config.yaml
num_hidden_layers: 10
hidden_size: 640
num_key_value_heads: 5
vocab_size: 16384
norm: "layernorm"
qk_norm: false
parallel_block: false
init_std_o: 0.00528
init_std_down: 0.00528
beta1: 0.95
beta2: 0.98
warmup_steps: 200
decay_fraction: 0.618
final_lr_fraction: 0.0
Each number is 500 + 50 x the weight over its row's rms, rounded and kept within 0 to 999. Layers, rows and columns count from 0. Numbers have three digits each. The size before them is the row's rms in percent of the matrix's.

# layer 6 attention value, 640x640, rms 0.0455, rows 43-127, columns 192-255
090:431468435448592525521446479548398503489493455507388472571460542456512525538422527562531452458493524456480453560576525502449502591490450574601439532438452512432472441426486565509458447530489537
089:505511470514492585525508555498413517571522520501516535493549510565444479508443557518570518451547537509443547479441545512532569460538512498620612507473533469517503531477540533427528565445437547
087:459495448464532557422547508513465571477489503491514572487447448487581389483473514472476404522534557444498482539515571485533560531503544501440390510497508511565477499549424513563516445541471455
088:516511469527536504412535487554565475451529568544512546517496515429582439490508498418479556596558425472425473490613462520546538564487489473553456502535525519597479555510487550498486483507545593
086:559419464498529535470530481504549396489484522567394456451582472490495572482516454427536467559477544458457530535371487408462515441515539542623534583527524489450592499574476476470465518512537490
090:465507511551461543474531477556513534402512559489543579437441444521489556470469401465527471463535378494492606528513455485449506480466475473475462595468476527456477495406545527460465527533548521
087:503512567443551513580564561508509515550497499436478365533454532479474416388456555511496519505476518527547543462595469504483482587427493482444504555445504561501534537513480453498409513521484563
090:506520503521527546567540572494555435521578438456476495537543467467575433502576490547488471589578650483395423498454467485494469452607516587539490529525476524523558630514503500431472509593550478
092:505501432439497490483570441492475540579503394483504497491533532545646466600468461530497470476518580555527566456522557478515489472478479586416406488432499419463483409494524524458473557583387576
087:468599514450542508511565533561490526466535508418491461550506582474565396429504572466459464459589475461539527586548536530481518529506501470585456526516490570489480501475518529525570478514514570
090:586522522453458450382419429528483564512535465500523513493466506494559532452481502532547515508427523473465563436516515460390463421419396417611520466528512547410410517513508422478446464522373416
087:558562470480524403415539524467520508460412502501507588547499486594486495412534508475545435465597415432507454495467549460518519447476510571515561391558467548504493464562504508514474608463440532
088:675535494572670490483533512472518503464460510535491442499481458557482538500552483538565564498512472466473524507458368528454520523532522482429513500408494475363466503463516524428467374449496458
094:541449549521492502533488599417505571472568486474501533543414456499527468529510457522508457535472441501484518517532487486526493494574512540472583466577501525514478619479477481489478554490518530
087:490452495543487521511532528488442545583426502501487527532485490534472513554481464417607369417376496558374479510541483490466510466441539498661467535620497480469509424568450493375482513507517507
096:544449527479571537541457509596490507564340383429542481482456540508525507436443504479590481544519527561428566554481528475541517480485548507444495468494470549499518541475456601531462480533439477
092:604471451508530482501528394499491463518575583588429453507532487585553437572538445416476557488488531542456540507498438433511521530581455553410476436453481565515515548557547496504525468464484477
091:466482518439545533449538493518495538514533507568430491497415577473471554442583463498518569438453441533503570481564485541577497435532605504480515528449541492493471505486461540405502479532507506
084:496475505495548474538494460508446482513483472471507508519581377557587452609488476539535538465559485543504591489441536485563475494590496431478543543536522444489539434450445377488481562391526560
098:450537528390486491505470504475517518437452405499581459460446490440436472449485483404522476506497558501413553493519449531461552516552585561455537419489424446501521496493553544535447482497483421
083:523527497476457518442541479491506467597458505439588516497460500368536434429428465558525473461483480487422493514500452617546486564486496445528432506441531398489606439490577571546672492493493530
085:444503543495540519444484467418491406463530626499523481563549428497460540570466509532515561499470478451518580514481462478537535509548559564509471390449448492485523513462566564476534550530509601
085:431503527442503483550466517548563478521470565461574566495506591521584459506541530506483527423418455567503487493448520488542481448489624547500475492541585554412436464506442532509600562488469463
087:568423494475421456584515499506461469461540482492494430536433406485470618496461514449470540519522600546438500560375444541489480513491452540511471464508466593516559463436507495533495491525544531
090:416545534489537502516537501546473551439512455519536563556593483476491494513483498475506507514480630510516460511539431493499383486577481519568446469581454540467565509467509512407534532509482488
091:466470481519449549519462452512561493541389476419499472559480615551466542518516504576583506418482445516484501520564568450517575598512402532490492569453445529447568541538467542399557525535436495
091:507578447457513430611561519562529526557483518456493437515410451543449372477575502536442508476514561506570562454535496479544483553523477390498555516499470461487396532404484459495557542499506476
091:462480478484494507505450565436441575550481477493534514485419423550441445554486512554638464535555482460528471430583581504494612513527426423527528584521476495488480510563569557441460501594512487
087:483466472573626487567392457506515492474546545452502465422562560474436457458489460474550554494400463494518612451479598458557520534469441533587535465462527544544487478562465479544493552494436488
088:411460523562509524527431524415431470558450574552527474380451552485532458513486454505523526459433584476474524522671559520446549491482488528589536514517499410570494511448471527504432571494488545
090:411511447535499447471382558484520523450565628564469517563560505629535516523541474435583370478549527509529533392591510474563490471465434476524590569489462532474489536604544496526534540487508407
092:449501590506538536453488447548599530537503535504470450529429553505518609424593534506406510547531514470467518572529450448493522493531588542532557479627577484526443483453639517544551509531458573
087:479445491484405485586441456518394434607474494600551476531488502557488453549579489574478532451474480517492498440565524441492501513442480455524471441519442555446486524485500476475504539508489419
090:493452475509623463476508520498520484523485463472494525433578496414513465448414529437559565497488469542539528363520533470433424540490555456470504447451588498550495530485454549506454416445479476
092:394474507399530455471525466438513480449525551538536467479485475506527456608485500525476590585462513536571585473410431437514570557506385480487512495468510365468434438431470606502424520545544488
092:447497478503457468430524563473526434498524476510451457530491397493529507475554427483479473442438527508503455509472456558529497490466484516542519574431592495397475465446501437482567499508486543
089:415528538539485489419473493475449475492559618527412494514455445535465463526487445488586603527478508490538558508451469520438484478482516455549546447457505467543476528478517540563487486491457528
096:588464458434492453484491490498500536451539482575510439452559424431443544448493508470460569531475493559521502519409494473570508514530435551504522445539477486536518493547389440481419563509483490
094:483474519509403496507492545543506425457518500407556492456517507471551497507433564499492454536579451529463420437489452488456517406498432431537485582488479510461570435519529475514478540460437415
089:399524555527505461549587557558507422595585416530552539492508448506529502546491578429582563454536515526510468507478475523423496433505440418418512514502634517500548462509470504509566384422489440
088:509513450468477399461557493522541519493510544623574436491496426502410533624547431540521527475500484476413489443419500462460515568435484550483506487441587481547459549499506558544466517461468478
088:522500462581486478478504472475437381511515522479506477462597518556435416548495532502534446510530553387481542478532473510492533571459526547530607499462536571484493580546556519524520514499594462
089:480540467466537576524559506416477553421430501482506545471498496463475487404468469543470502453588467550407468511504520545499590463451506504467549456536547451410424527495408540494594581425457511
088:406519473557433555505594525537453511537492534513530452537591500556563530409512522518523480545520583482547583544442447503556454473486503488501487582562476477588362541556461442505520562606600588
093:565452515495583473464455410472414530474539548399457539503493497542496445488447525503536563440468567614543545534556441479431499440445465456469396494535478470547521520461528523600572426612476529
093:483415525606490444486436455487498448463499421489540497461493526481509472489485502456470591512551607494495488504533547516539497506525535470535429449520526419490525479576552380476582618469542563
095:514468562504529458474554538544498534479467573469541501431534520527533523559479483578480372553601608550448507553510446541487500444508461407490563470519532480495498438538495477486482530650493465
088:565504514503628482594491490566524452498573564495487527507524419498451472620474512512538556496567437499497390470544474519463528474513493487479546466501462502433520551450421477535420449480489475
096:559564450589528445469481504542588521408490502480513500478412499521498490468481444564548495450614504465579567487572585494435501537393489505514525528477476524545541378553507500518458495444458554
091:553555560488491451458415582405517507565481508431525521467431462545534559480432500527575427442503451535479406521482498510544512506530486468441458427489525459579578419433443432430455442543507450
086:625448586496539537490493561509493507532474402535515474541532490520495457457480501403484523491504462505472547519470512512568554488536509486521499564484491404316495548437488472558503526480564453
090:492529558466517415511505499515493487526461541514437542482417505495475516532464401623534417516484518472482573514519498410444495528527493530567453526508432535507389545529544513541446539534513558
095:587541570440472519589542469566528547442462472548533594497487512502457498604444527518427499468460527601474428463488433529483517478453489464571417533467505577526553495416586482415463389423431493
088:488536442467433485479581585485453505496489446506572540651488531501518430493503545593410511519511510447393470551518592431508610515458597427478595483474475469547456461551513494446458461525512514
089:406553490485515533357507453530515486454458503506405559542491501512462533489542524442514427471542472496491438539459519445492502429505449429522527476567454515510527518518537531548410393494463523
088:466568581483509520557516593591514575478523553466437514539564508499594489485544496486596476551520467534489495541501522488451504489457473481436506452492493527534481533498459578455505475617455530
092:565504522538520475543464595459458553533449557475553495513512460492538472524604485606528548560573595435438468511506587488555504476537526497458390411530484486477511441574493495597510463446488542
092:476472455494460542474555484600521489491425477472550485561420560547539508535559516417490471449501578532571489459578604501481463496451666482460460566429477466530524565475457489456534513499451554
089:533361417493547473464586423522377549416528528458457525550510483501489476503450506420504438540542565613488526539611525486470577603488478461445511528544536447510496516462431536495487412480498471
090:508477495478490499395519479499485553434527485464433522560549403473531561525470524516487461505435478479480518552557495541646543489424542573527534573504535449482538428545445518442465525532449523
088:463460543519521509438460521559476415409461555502523453429512470478449559516562426553534394450478500534524553517540500531513415427417464520604431494506504367518461507452449521557455488515404574
086:522555462448457527454571552578383566496499441368508529475441487426547526500444470508530483476506447556484492391487538435579550518491508490417557451536430515416568414535472445504489523510513494
084:455473408492563563511511582551506504539574547587524612463488526556428417595438550498450466333431454594486484549455544581442494447552539458466540443431396481481451523550430505517563595540430504
091:524433471584512494438518551461441464518456545448486513506494401468540522514421594476459506565489534437531470573483550626563467484562457493554522516504511495456454462504461520503499467556498468
088:495492411587512583454378515409447501475552541548395495464554367435437479438448554551395439430447442539491552496498482467527478528536481528636495521498585543476485546442515488544527560452576506
087:509513579475523428551550433411505439509511483593505574593528546520447535513480458468517522607587548410564471481412471536471499425494574525549534541512506503492461401535485485468557645484501566
087:416514577451474476463568552473446473477486467525445439475446529476492470427566498509469484496534550488521424516529580536531482621536463462507515514616537492468516585500463515466592424508487465
095:535530484518487481519489495474553640436541549453515475502519497433553525430525452538481545460415483535508522476473473449520522513525465613526540541484485458528504458507478526495611571528539416
092:413489514515565492584499454546546575463507518509489418501553479449511481410488527522528535456520520532585575575481586554497539484570536465505564442555484521502448490490481460500539553507494565
087:479504522530483495405536533562468493566464482528382569498486469569462534525493520388476436473498539532401503506422440484485445479465455532595511475511492555497638495533587432433520524571501523
088:451565482586580540494501532486536455579534515572454520521445498567564554505563606571497472545546514559466509440525510524473548458590551464492530480544512532527456525575446504471493453387528481
085:513614514614551416538535522504483462552452444459525505558533617529470515508537439417452508438511529569456491551508492517535518451418516517595447455526538580485535364443522448502498485518554541
087:467452502447607559519493564410472535510534470457480460515507414492499499507498457457459430444503527436547510514634509532522476442470452502444563484514492512488439482481567515483574510562565498
094:490437489503537460440513561554377539516390510527462463470539501522506545576470511551472537487595571589525422481532502534485467543588539409508504466579496486455513493485437504485458476508506499
088:485511515497420554464484483413524483528544511423457492534504455505536530501463589460489476606535511480476494486405514497444462434482510399503472447526522495415446579470489516514531405505477418
095:521525571509491477487591520553478439470564506458465494484541600466419553536461536490410510455555533489484448509500569519536485509531467521403476509519474535554562542581489425380566496384561444
099:436471512559518488498518550516440474367546482411526570503449585514577527474476497421485506567495501567477470411475501578593550497502517458485560451438508502511513547505497438465519471501473460
093:440437432458442442454516505437515566572523498518497586610477524511470503500459500415524464496620584520459490467501503471559468506479551489503454535573508539475634469507458472439544430480484480
092:469538520541564470561456437564467470514426484499488558475569529449448559488486560522485523492604531541509374494543476506432519516536498438539487500517506540514625500536480433520511483362431469
093:538577436517476444446577371458525486539561480471419583525479508522532441521481464487484507570394354610541589513545532605446521512516458549500513557508508533457468482493455525548489576473486501
088:467427568478531495531538498540457561501450450511542475621530514449516503434421518558383560549488596532456568510500461414446432456465420496455452497448520500517560495436523489504475478439488528
088:432454463383445443581529551523626525548406495556483483448461442441479490429496562619543534451551513530526479442511612552447499469497501477568458416498430526532448435502428532497479536494497507
086:496481420517552563490517478631392564439528496505521487482580489570485465465490508519584511444474508488506587485533505510567525494521520505432559478498436477518524531532427505386480450472568491
098:506462518484491504509510459520413499500490491497443461538472514525473459505587483561548477512437521524482492560485527404506498468512554492488652540402388504532472542474500480439471459548564414
090:488540495447570450589435512525494533545533580584510493484490518526590516483530488483570588520503480599562476529510506480526518600521506466592484458510431488518534455478458585477483569502540583
# layer 6 attention output (transposed), 640x640, rms 0.0443, rows 43-127, columns 192-255
096:531497538494445445428429545509460550517508477504509505547602433427564501419532610499533532427476551528483469495473439457489552584396474537563615415546378532525469486515445450447571547591502521
096:463511493465579403493514484489609468516413553505505517497532572520551443445577450427460485482405537552479507477496429497491403494461488563462532549437491506468436454578499511592453448503481409
096:586519528603462459402465458490499541530402457516461574556634499493479580464518598605483535480401488523428525609497519508577514546490492475457513560467490485492453460441453495538451502485507522
096:540577583488468460465502459415493484569501558541561446490544492461447480447513448535539540535465411444409534489528548477606522565550473521451533520498618622555495497420482467503433497504590496
097:490554503420541476450504549408513502430491537549474469520516527456494554507423518552520505495561525532407475456611572543532478585442535512483475432518475468445467643526411443555551492491458481
102:464491498495481475514487530486509470588483426544550569448536532521421491625392461476533488498540420514401493433502467465518537550523555474533554502345606576542509455502554466423464452547499392
094:486522529392492531534516540605512485425515480485519541487529582483536489494499390552473517481395506506441417573610496471513469480535593480481527502457502497423457441558508532573462460411527493
099:557472565515460427474548519491551566576481459456564497507429490481550520476486585427524505475529436435545529499485454480429499598530544529456536454536542499519518483474645474430458455442492483
100:423513572429426496514446559428512539497485492503401423561520377468481471495528466486478538487499479431436497595545484394470403531528464399479439502451495512468402505546541517541444490509529486
097:572444482542510471431465530534416476484474452490396526532454484491488480465457502535422495531433506506546562484385474491455520568440458547508537481540526593546590551418484505507487629461557551
098:431283478513470461538533482540421553582569475538525450458555465555513542461518445421475439462632449526589488546483498496488536518551533519438555454508482563445529510417541495531576413448509502
095:520485520494538517500479364491643484474573370456513519480489543507461483501491503449501472547646523534537479466567505487523462506438527505525505533368506527513497420577438498555459546523446482
102:491628440526423464460542537513496466583498442517559596550495466427493454549426520481432538404502548475566587415506411467479512446511493448550501505547530536474465460554492431565592612567445520
097:503347475532516472463515477543501492469489529520560426540463601539448465451414516409507406522460504516464404456533463538503573554510574539428478513563438624436492402425503449521524497390543569
096:486440567550411490527463490427536459455452553497545437411516474566553505430601539520533531462542588512567502526363549424552582543500499534444412519480523512506480472428483486503470511535532459
104:485477493477567461465505568538496476438442535450435516496624518580558516526458499571475525438447531462519527533483430495474458555479589530449493503616534381546488495594353519534494554484396553
101:539584452467536518511481518504500522491546547465515456545484566486401479539548443590458459500558548501480489479508541482445536488403414554464542502554480457525480525556518529474535580571480490
096:473523512551349482564533614523445573506409441454570480421471509511417462442457458550493539518507491571507452436559497540505481502420516530474477482476530503537510574492613506510520545508536533
097:436421544591457517493553538462481428451464473472567399520486625556472476507479487415524573516514553435407536520533512404463480456446529567491446410486511548440468474447473527500514346595577474
104:384550386570458501512462503573520416499480481474446546601636571553561440564493485515509526452530436493535427441473533465536537513521463466510464483433501574539544485514466540537455491557480462
091:484499482509582571458531495505481481488518460513493614512449398457467514506502505540475548438457496481472533560442517480510418467435564501471567511438557444550454550501445608530446538527520442
088:415496452555412448563436537503465474560455551503410617453520400427509472492545442463515426601645465542497510487584485524467547405369453395545602494421447498451549494519557418430552578601489522
095:512489522552450513460465365475513452528547493416530528554599393462508579468480391485470548514541553564485530534525471502492397531451451483543559546437461499575528500478446516473525472432491563
098:390464493520485430496481497400505460471555488552556529525526482449476485513575514453577487525435526601526459421467521439465457482444520458546517495645606449538514472472508388464482530423460540
094:425549489446485542409484443449596472434544471559448546478530386459557601470440479486596437497505496546572511399493468473479512511582454582492433512512493501496531516454500495439444395512436516
096:540453430446488615581517576454467486448524503466453632423540478510556406577452464538484507454423524463430437461407472551483477498525490480443458394528479514497590569459446419577508386583576528
101:600457396509524432478497549530441519520455465432366467541450527443553559532473478451502481472483656550441411494573467462540507508561531481488494456486534541434435492485524571514491502482508535
096:528519452536454574476463423530594535490464508482488521513491520446493503562469421545448516473513514554462411436512478508510383523543437471460400485456539590454532541554480453456515481509522468
095:493487419510551520462430466465567574492493538460496481496477568462540483377506448429537478518566514518450519552544490388591454548474525473501493422435547577573532512482571552494459477555387437
095:492489582526601565503462575584479450514406544519506478527519503512427568444450469491420479516496520597505555468407547467494511485572509577446447453495528494450546523585557507528515505454528422
097:513520574504470474441561472517528464453420482492470465472378406499524532437506521618509381529582460519493505496475467529531553532483472505616381499448538519466423444491500536560428470485501483
100:402487488437556403514569653564518464487553513500435517429585418482441472479492542501439462539514490532518569487448511508449500530526436370544456594475478465480583506382482618477522498548536486
089:478454463544534465416514461520508525542445505430447510422558495453514555559497539480518412425470517474416471517465570483524465508436580455519438504572477520388440471535468560507539562583578509
099:566478451529481419477472428451481561489495500463465436573450568487530475486449494529475443464468453548568460519469491509514520498568462508499459514504504528524482515521540503499681464550500450
100:392463503492489511519352492547579647459567532505400587516480506450451518455549577479461498543429525519459488415526561510487540535499468459532546486513511528524579496487422558540501511494504564
101:579524472558570506463382511524507637510570474454511538548596477490495484490496407523540491547522578429535471674483524497577512492434478453516472523540486551489520480492392504560477565518459603
100:533494388472531526499495590567520545482511455504621488484416459464524530490477533422517441610611553537533529528426469506597471456506480582447438514543528490534407586451527497498432544452486514
103:540462408480465460379530495527494527459545559346574439554487581450546421510577567491464434535485519437483474526543466510516487465445509434551464466528525523531564518517461483415486495435535513
097:476612512520445572490537507575526496568462410483463453466475593470481520541570521471493411466582460518452489510518476620625549486507446471471544470605467503396484512488448532509498496456467609
096:514471495617465565510437487534577478516536589509514510490463553519503459540554488468520547536483440519447541557505517466569501452629607563486506511570495453582425478487538485429475516681524504
095:516512496623512480462455518427521504542474600479513487473493564462504415459500497476471579497538523448534390520512474444484522427432533410509451478555525551510493548441517529521481538440532575
094:508596428507517495510554545408500623515446484505513498519516565337551534534516418492498444452572434461516434481467521518544460436563464517497413539510568477480501486449523532442517530399421466
099:514511469476566519454544412549518418544465474445529460491530520527425537516500431412544570607437602512481534557519499507541521437525446509519505451507405564605570524529513485466437383470501492
089:506416505540582564460450532509469579598546561564431498419538521516523423532486486434540595440495422493436392533425553431497616542541538481504504506465546556546510548522378442513469413523524525
099:513478551563489430557521560477465464452534577534428462524446440499477523455568523516388556476469407424556542563401451553491550506640554534470524528585504494480402520468520401487513556440571506
098:479445445486376523496492476503591445591567555602531424491485573516479482483401459466463451485498479443507530543488610373491459467470434464498532536471506504484432435467588465611451483502521503
100:590379452504390525468517499456534374484431413440503540511416569575470402489475489527535414499479506492490487528634567516441450480511517574544444622557548478516462550451566570574497496525431506
095:615469504589495491446442556490514487463487546540496450556467592499520496482356523348592422443611599396473489460475433530502578548515459453492428544495526499501526449581407498477472560543567556
100:365463569516512436502566503439487549473440542398490447465529512504549485522639446513525592523548498533403430533483469468548447515408546412477453517405478544536451576501490559501530411522490518
099:501432515464528529480657526506446494573576505560472512517443546436480517495530505415524542398577479504512486496486529568537403570542529551504565488565481502466552491471534404565513536502571448
094:457483513500509426449501494493529473467553469514450555598473534385416563579486515493503495429512506569523530442558553510491512435486511553519434511531405527562447540465454523421493524421553437
099:514406473503526479448468479526564533461424495482467492577503573407489475486511489598442516488574527541496376473549506531464504556468572544551480410547439525524549523485420526476450536501510493
102:465458552548502532492529429501402504439483499516473512434495533465480564497516504495540451521530426590459440438484445498327531493550506497436487483591475416480441427507536561526475422532524410
092:499493511478483500560522538372527542625484555500519513544561449491475475563484501452529464543470489491520489494494438519475426482549496584541578596579458470415486492461477465553540607447503516
098:558502562531657523529399501536518408445497503505512500475495574508621593545481493514569493532491620488506496521495563475520579534485545492435608492555457550524474470529547528602473560508584498
097:511490526527448500514509434582478460441544517460516387531471529522402456521466578507503534482494446484513543453501579431485495431477584522464598510425393453526497554470508543561402525470569536
097:453512545564443518430453495559491460501475472523496455470555491545475540504538434440444511570487546513495466456536536565477614463472576595511491501550423549486434546514501452403480490457469525
097:436556533498541492514526523419445509493455566517480535446577566474506531486469485579434595491475476463532523542503505470494588538560444481497531409558493486458343498553518557476513461559535506
092:444501482484414522515531626433483561508482465541442563465507584493497491550486444567474507556528552511529546495464418519526495427488507470475360510448473505524480503481478451556491544434456519
097:453462444500455508521481514454512543499475493536508424476594498511516519505580482385544470530545508467494480579444469463466495462505450673492530467531433540522422536582509462529462414535500452
094:484533414480611509451563525550504449525513448458524452460469518437375526463459456556443464552443561546527561468488505552605497523530578420549538519537454477465456488426552524575540502558470483
095:495493505508461522492531497482497502625545414544496603511522513457460583606340524441508502478491465516528618478435527583479505487477515583513470502563535491429521532508483506492537452466478492
092:471484498432466451503452487462487538414524481485499396526472558561477591546521474444535580438458526521505519512410500545472543500463475552461528483520432582461469560477501578477483551458524549
095:558511435578479508406492491582470536453512530595539514501520484529502520443516430467573484497499538472368514552511495523481424471465524509506479450470471484512579470502578502471481470383562526
098:573499491452507572413491570510565535496441527530503503491432538465513410485504489530498449582502597439526464519494514483541354446440415450454513445512446470429575539556601511525494498536454443
095:432407447545457493568545518504481531479435492533497481398538476461599520515495370494542409474465548455500512451473553383445550472491518459481445488458390503469527529431469558512495525510559531
094:510552490538578465522464593463528520481483437437513542553531513473500524452584527491483483459476498410476638544440567558586437516600476585536559461506559524462563432567557465471484520531493534
099:425497541463508524467469496484506464497507547516522551515465462497594546583547480548451554516446534366506504493526461408524494510543542530491512449480489482512538464514461513517504518542472550
099:519453580524560411471411553534375555391446439506500472486420481597619435441513461423527540572466524394481501512669499524521424536464537465510405542448524444513514512408441601528592302579504502
096:511503523565492455651513507581497421534442513533579509563416588372626492468525522480580477515540481451536416636545486517481560516480606540385488488543514426487499536459512444517484378534495466
098:454529547522499454543460511549498427564516566451561461462459440501401555524489483494430627557500511401477422592505480562518506477557519606468524497487472565470569545511551468533519466465423612
100:467455529497507490463474392555445528514658556446542524572488442495423461403511549450543566436476593511470498573541479585490455469539512448520525485502461531448451472387523463498447560489497520
096:542502571559532547435538497532494522494455573481428610557526588541491553448597533547473507500493469472535579537377496454473503521440498533473440456466546542495587463484489496417439549461484554
096:396575476547416501387487421439536532485535431390499543476486541500512549411522529399460523502411532516419502594551512551533458591491517411357466468482510493510520505532547553469507460586476498
094:446477560520526514508559415547475508470457392536563497500547421538467516486483424474489565431525516568470583569558509499507516474490524471625575540463431455499562479462629501517414504459481520
097:516490515552536536464472482422505373682455532542470559475488548531379559526453490481518546571459522418514496487397430511485514438630505536509422547567512531452368509486499473586469516550507481
105:532426470541431527539516570631631401590425404512546498502487482498476568429476484354521546455528439528419485487477508443510486465508513501506387564513491442483510458460541547596415490419553532
103:514465591577477430534533485469566434539519534604530461548504541462501496457615440427437447453521547414494496649454456531518457584502439554479440548513485552516416484467313444507458472497567488
100:513540485522498535495595486549520421529536488536555445475517496629508479536414457476570574547477530473473490536420508528463460508441524391470479420543556531524435447530391528526457458518555540
098:522519570592512465499522446470537514595561471522522551445566534449533526525463503477478438434530511522426438490538544495495471513569529542470472473475428455591484462539536538481393406439541548
096:540448465463536534464506422589513522516469591540428583475549567501521412488468452604537426520431438553427492395463483458518540491433509519594508524552498443499540312471546393384426566573481542
095:520647564486585454465462503417406503521495486529466507486453516603560522584583548521490510532490491495461454468495492359501557448493508447499582476529589538533483607532571436519491500369460585
096:449546516500428589526443466444539477535422468470542423430457546520595516571479511584467537410516574508474553441495563516499496493550473521574593536456462520594555463481465529469625451576464537
106:474522430556492576454436551505419514500551624521493479534446495483592506485454517481531465387485533522497424466351521508485536499506503586536515481592473452499469571498525513541501545528607458
096:511467550532477441468542524448463552471577462434533501523474450519635477487523591467447469489454375568539467504447507488568367410431482508492528506579494548500527488494441494491474456522501428
# layer 6 attention query, 640x640, rms 0.0456, rows 128-149, columns 192-255
108:525469561426421511523458516472475540442561483485622529500381481486586486450519417539479525512504445459489470567565416535529463432586512546588473454505484588429581403506501468477461507516549478
103:508516451567465551482509493572494510471481397448530505374402441420528477479556497420519365457409455464503476504550503503536502535489495413581545528365512545464492484443598469468513506537514470
105:537526476481556499504457476571419555444423562513520509486584474489491494377487594545520588553400503543530676558466480471540487587550473393463555439453570536431569508420442449490531507508478480
110:419416505523523465517403573494561429565548457495567484472539551513485520443506492399460453509545509501532533413515484451469547506512488493518550564397411547484528415610505478489582472476476474
112:592604491570617562548643531537515552521523632474489560440504499559431517450462606489523439508451546533445431534473391569571497562530533452483412476478475463481513503387451510504538499467396409
109:482477541533423608503528520483525521497536562447478559468459535344507474474487566525544474517537495549523586519452538492497418523482462468557515512526483486482457463481437548496568457439486501
108:620481560505478466490528515493477413522490456482524514439447492645504495601394479544534557499508343413474507432577560495381478555497505492411506466499502482549497563399486407468485539606483585
104:388544542452523445524505515487456522534469449546535601556578505431483601456563349550481508442469456548562492534467465448562508519393499448527473476520489389516510558449456587447439531482534474
106:491455568543552547494594478435471512576467590553424493493553526481556469542513483477565486438461536502474530571535452536430519461507498550352494583503520585643556537543580489564458528496511592
108:428498590489464533480471487466549540435543430498565435517552472460467524493446538468524487482425505499486484498525451511526495472454547429526517498540548551570489539484414423446444476515464571
105:502495527511554466492475530594562453463495445472500536518488527509504518529344432544545587577536537542495514473537557454524530428489460429651580457498521453512520496589398555478483554468471427
107:483508505502532521488515486492587434393568516430412542439606550424483485448445573522457492361533414539454462463539490512526546516561470495541522503507528493464514491530554478515476473493435466
105:489476440477532461493503423441456641477378472479476437589475498534600476419477478483523467514455437425435570500564549437561462564466402447553454577486483470443466499478505447483490475469520449
105:560504456415467526447435482454510484439443517586481586573545517552600538464451513475486442433414586491589561498496503486471561481577550543546488467440552485503523470526518524467608498425556443
102:543489482474493417515471463458492602523586447497418520555435469518549550531498570537492484589501488509474510539462593451378534414470453565536594481502506465542479562569479490544458532603446454
101:486536459500540508504512499509526457443442457487436538451522435463552514495469565403582492468546574505501573631549520451498565495488430548543498570460514517483408475442510528468562455461606510
109:555509449495517600513420405470435485534565519517497448477473425582472465458425516457426492470496476476468512547512512538458429546487529502479535492447535585462638432539538580515518527517595568
110:477472523476516510471477510511464495422519530533548553479495506452458605429498537600531414396447525561540511435457533503479423502444490391474498484522506512484563588510508443595594543513502553
101:554526509528449462424509482483451517454438531380493540427471526511447579506498478491521523536489459440572511503510511506544530509508399555410518428443563514533601485485499517494490487471486537
101:482505511578492505503477542483495515529485432465509584479525557524558397491504511438559497508583484530425425553472488550528557452481492576560405565460398469534487446527446456514555452580528536
102:467481432404542474474544473556488509568410514421516542544530552525452536513397505395521594472470496444533578569566589590515423515534527514516538536482500431453542499545508510481475621498498536
103:514478502540567401543577490511424453481526498547466532530462430461451517507517482555526396541500492526476527507518384486619402557576488552500442503537502426517520620444471462507530551505474509
# layer 6 attention key, 640x640, rms 0.0449, rows 128-149, columns 192-255
101:439521535497556497507523574463525455544537565493417554460514469501502529580547513572487571538454423535574402428507561516498467536504564480450535485446519484606454434434560484528575450512552445
103:448465504493506406397457521570477433429539504525539469510528450505450567475550456544508509567486435488589497601555508553431501531395527504591502500453501460527523528494358397471511523528488515
107:522523441536460454510530541509500568576589531545432471502508481532564466434542519474450486501506509555520595518644529530492518421500480496467430496470505433490505452462500468590556402495549534
105:512530475522510533550542451549505544517505530464529547518475537482515554551435514433484513429562485548467581516485528410455473527498501539544544524467504440499624507430477512506357463425490526
107:489446569559617442439503491466509533457490537491456615531482502487459485444549574578425443582411464425476472574568446437502467525555510564456533481581547463477416483388440443504571552508452487
109:607482459567451508499507514593417448531487530441554461411471577500360461501466514540449473496475477511507462602490478461522539503502576490491520426519426537449499532458519583454513527504543456
106:475489497503369530554562496518527467458504507453515539540464469457456444500599537489551486527456508408560555541589474519542504487530473569451515588550517587505605439471536563425530529553499492
102:380488432456438604491507478556472481595514539624575504432518471491497586476517412540546493580535520485483585471496497460463536554532487529472480568505471467569545484510476524437504495490582446
104:453532549510390557565566527500550520503503461567579470573471469501490474547553522538477481514468437504513543551453557534508506500452537521564509527386499459359530501439396423449533485485468531
105:608537507523539478545522612550497458455529471416529505485456528541451511465520566518436540562459475528424503497514505498484448557446529463486429459420535502409543473602540571498552501505451566
103:511507493585506483433462547546559577440438464515602539408448464482534433488499522480513454462432500604398487425478534543470465577393564516455553548530558513478492580545538391501490503524467477
110:425388454503470451492526508581514535615571576522534534466481365516616539548553497518509571434538546476481586569507425538564550484508557446558477527577506459563434485487593526516442572553575490
101:469546521515463516405499477440572486568533476480511542507465535539520409550486519477537446482510518527456538510550519520562506450525432465456520518513542499439600537436469451464445520397576436
100:543437486520563509531479548472567474581441555438530461523377564595519565504493543589563571412476459569478567424498496460487539511461465538570454536458526491544480551477500570514497438510580526
103:492423409519527506464458450470417466388549498622481461557444534534545489534548579539460455464497537559486530584507563493559521468525506521553462524559476584474481531437546450517529453496522468
105:522540524432497493450475384464516496475567440505502551504572440513573469461507410496476449510351562443475508454382570515586423479444455575503498427532460483524582537510461495485403527478523495
109:543490406486555427519487553436457489492445526425412470408500486505513521559538548511472513541592458462450406532619530577425533450494539445371471487505541514581521441440570559478494458539507460
108:534543446422487446393481570478616442506482468529498492471466498472505558494590491476432527439463486528482438432486487536470440450584461519474500457507566502473475507542490450445477436418406434
104:523487502479524585470469511419588369502548469541472483531471530485519570523501520583574525413618600369469453541411457524434506461404419493456378452482535421539443523453476490469518520528511560
108:519527560492554484505551458473560505514553456502483499432608580467560491520419440480470496505577449435455520528561509515553523536487535406552524529497524501468524480506443551479444392501493520
103:544495468507556404552497574523520568501424560472531481520447571520536558544575522585530414502518583476545451499522470411506479551475436550491498526567431550427532482392551520509535450434382451
102:602471509567464541518467515465510534507526513460613432495628515401568476455535490435460509544525434523478473498541541514420557424482503483527578448540504432457533489569534560505485490492436478